Weights of a small transformer language model: 9 layers, shifted keys.
Each number is 128 + 32 x the weight over the matrix's rms, rounded and kept within 0 to 255. Layers, rows and columns count from 0. Numbers have three digits each.

# down: layer 3 MLP down (transposed), 256x96, rms 0.0773, rows 247-255, columns 0-95
# up: layer 3 MLP up, 256x96, rms 0.0771, rows 248-255, columns 0-95
down247:111092110119115146079148091156084086091135166129114046106155163056172185167113145199175127166090133111144114113140154149121141120146127118157176114132080107067173079163090110127169139060106169080054155122131100117099193082181156162102061173121159110156122154132087088104101173122135153107
up248:123110125107210139144118132151125071128145127127165128067117117080134135137200136120103076193058132084117105115093192105156170113129115141153134176147125124121120123128142147122164105094120129136125113103116125104144161153152142118100108167109162165210078155102144126113215108146156059107
down248:112102133117060175104147075131158110098115141148075128088133107103150138156134101101192111093179112119120168104199127104182127110088105100099117140130131132162220166125117137207066136146109162153117107170126168126118105109169110161116149097146100120176107130107148106156178161121136085110
up249:149218116151084127135118128135119166144110138164166137080046121134170138147168150127110154154107070125135103223098128146093153128133141085136120135082186104164102145248174097111194119121112121139159172126124096094119095145105116140162104112080140138157152113187140153091124075121099131054
down249:084139088123178136133129132075135119136135083201140217122101082060153089120144094123135101137158102132168100113171183141130123075109113150055106073124118106045159106141084145132147129085089178146117154072104108175113194126102127117142221123117052123105147114126087108084156159132174155098
up250:150127123118194127112075170165209157098171127075154108117147083149152094130101141120108098070152120127112196118155123158163130166122111116118146136180134104129164092181144152098183131110158110158099098167115110127109125171179151138148187177126188111081144147126131152126150095117144175044
down250:118136085122165114117104207144177121141081124145122211139112194105129117143140160110194087098108107125146159122190147113134090072166115184127137123097104130156076129117124143121113166202123079106106108149138120094143136092073103125141118180144109147162126129145140164170106096158188137160
up251:176179200114156096134116120135144119123074127113108150149114151097131088150147132123128135134133093132131077179168090140139166136163150116089085138142096158164181165136076086153129128121172169135127173125070071167106048064137196096177126137073154138163167169208162141113194153130135158170
down251:064119083087079154135148111129144072126125171151118111136090085163133124076125130093080160128161187140122144101085118126102165114105121163140139114117112075191133182152118106138210117134119065170101154145145165104155150165057071131120106095158094160133148159085240110156095095144152176108
up252:123152125093110160028080160105101131186111099135097127141121110171169037113128143178082131153136076121084207186195109115143117134123099212081068078116122115115117124139102101077162119107108101111175165128145168111109168121130101201119169150078096129130139153142131103155106132130136072135
down252:086117137196153147113162065106076108136209144099182073144154168119124201104076148139099160085136158142171130122145127096141195179102126148089186156119143137141097122132144223112095095123162088164086136112103053143162120081101084137169137189161131094162104113179125141120129111113131102158
up253:177154129125059087159132101141130070087153099102133102083087146175182121142170138121139201102168123087127173112188089146152161186118138113159180179031107116110087069128140134109115096110086118165135078109114110103139117114087097131107156171131160128165177117141101163115149085149156181093
down253:095088135104146090172157171135079119141111206110152169088221094087120142076085134099104145102139135075169150153155151128117108122123134175084147121089097189129172153088114109147081059111094165120157130155177088098084105139172112123153105075052156130130127087114081142178070176121098122138
up254:162146171151176099113114159112177095125115092089162129157069157151143088176148126128068157095134125091112127100126109131148152168179181146163180205143066109092097148093121103076098160099159124203199110131129120081153117144141135115143135102116132158153132072114125127114096079141077111124
down254:144157113158096155232142138166105131108146148192118122122092144131167156168117098132156134079092093124138052128157150117158122089115089074104137115126124127100157151169142151068107115131147119089066164097139126106111145116073099151130164161118112097145060221163173106117152141098125177117
up255:136122132155118115140123088110120149148144097159116136088161177143118154114150147110141197105081108130090129150133159149147134103105087164133103142076125058117104167080188075141107091093155095155115135112152181138193120172115097178094142115149130147152103131188152182120093162142140102094
down255:081106105167131147113146128113068154116139137108143076096083174173202134107080128162123120134134133093101173150123115108085091152110112071162109109124109132111187123136152168122133090177152188156135130154097134167100163148088164120152138112098129075055123105161087148146107075129101101185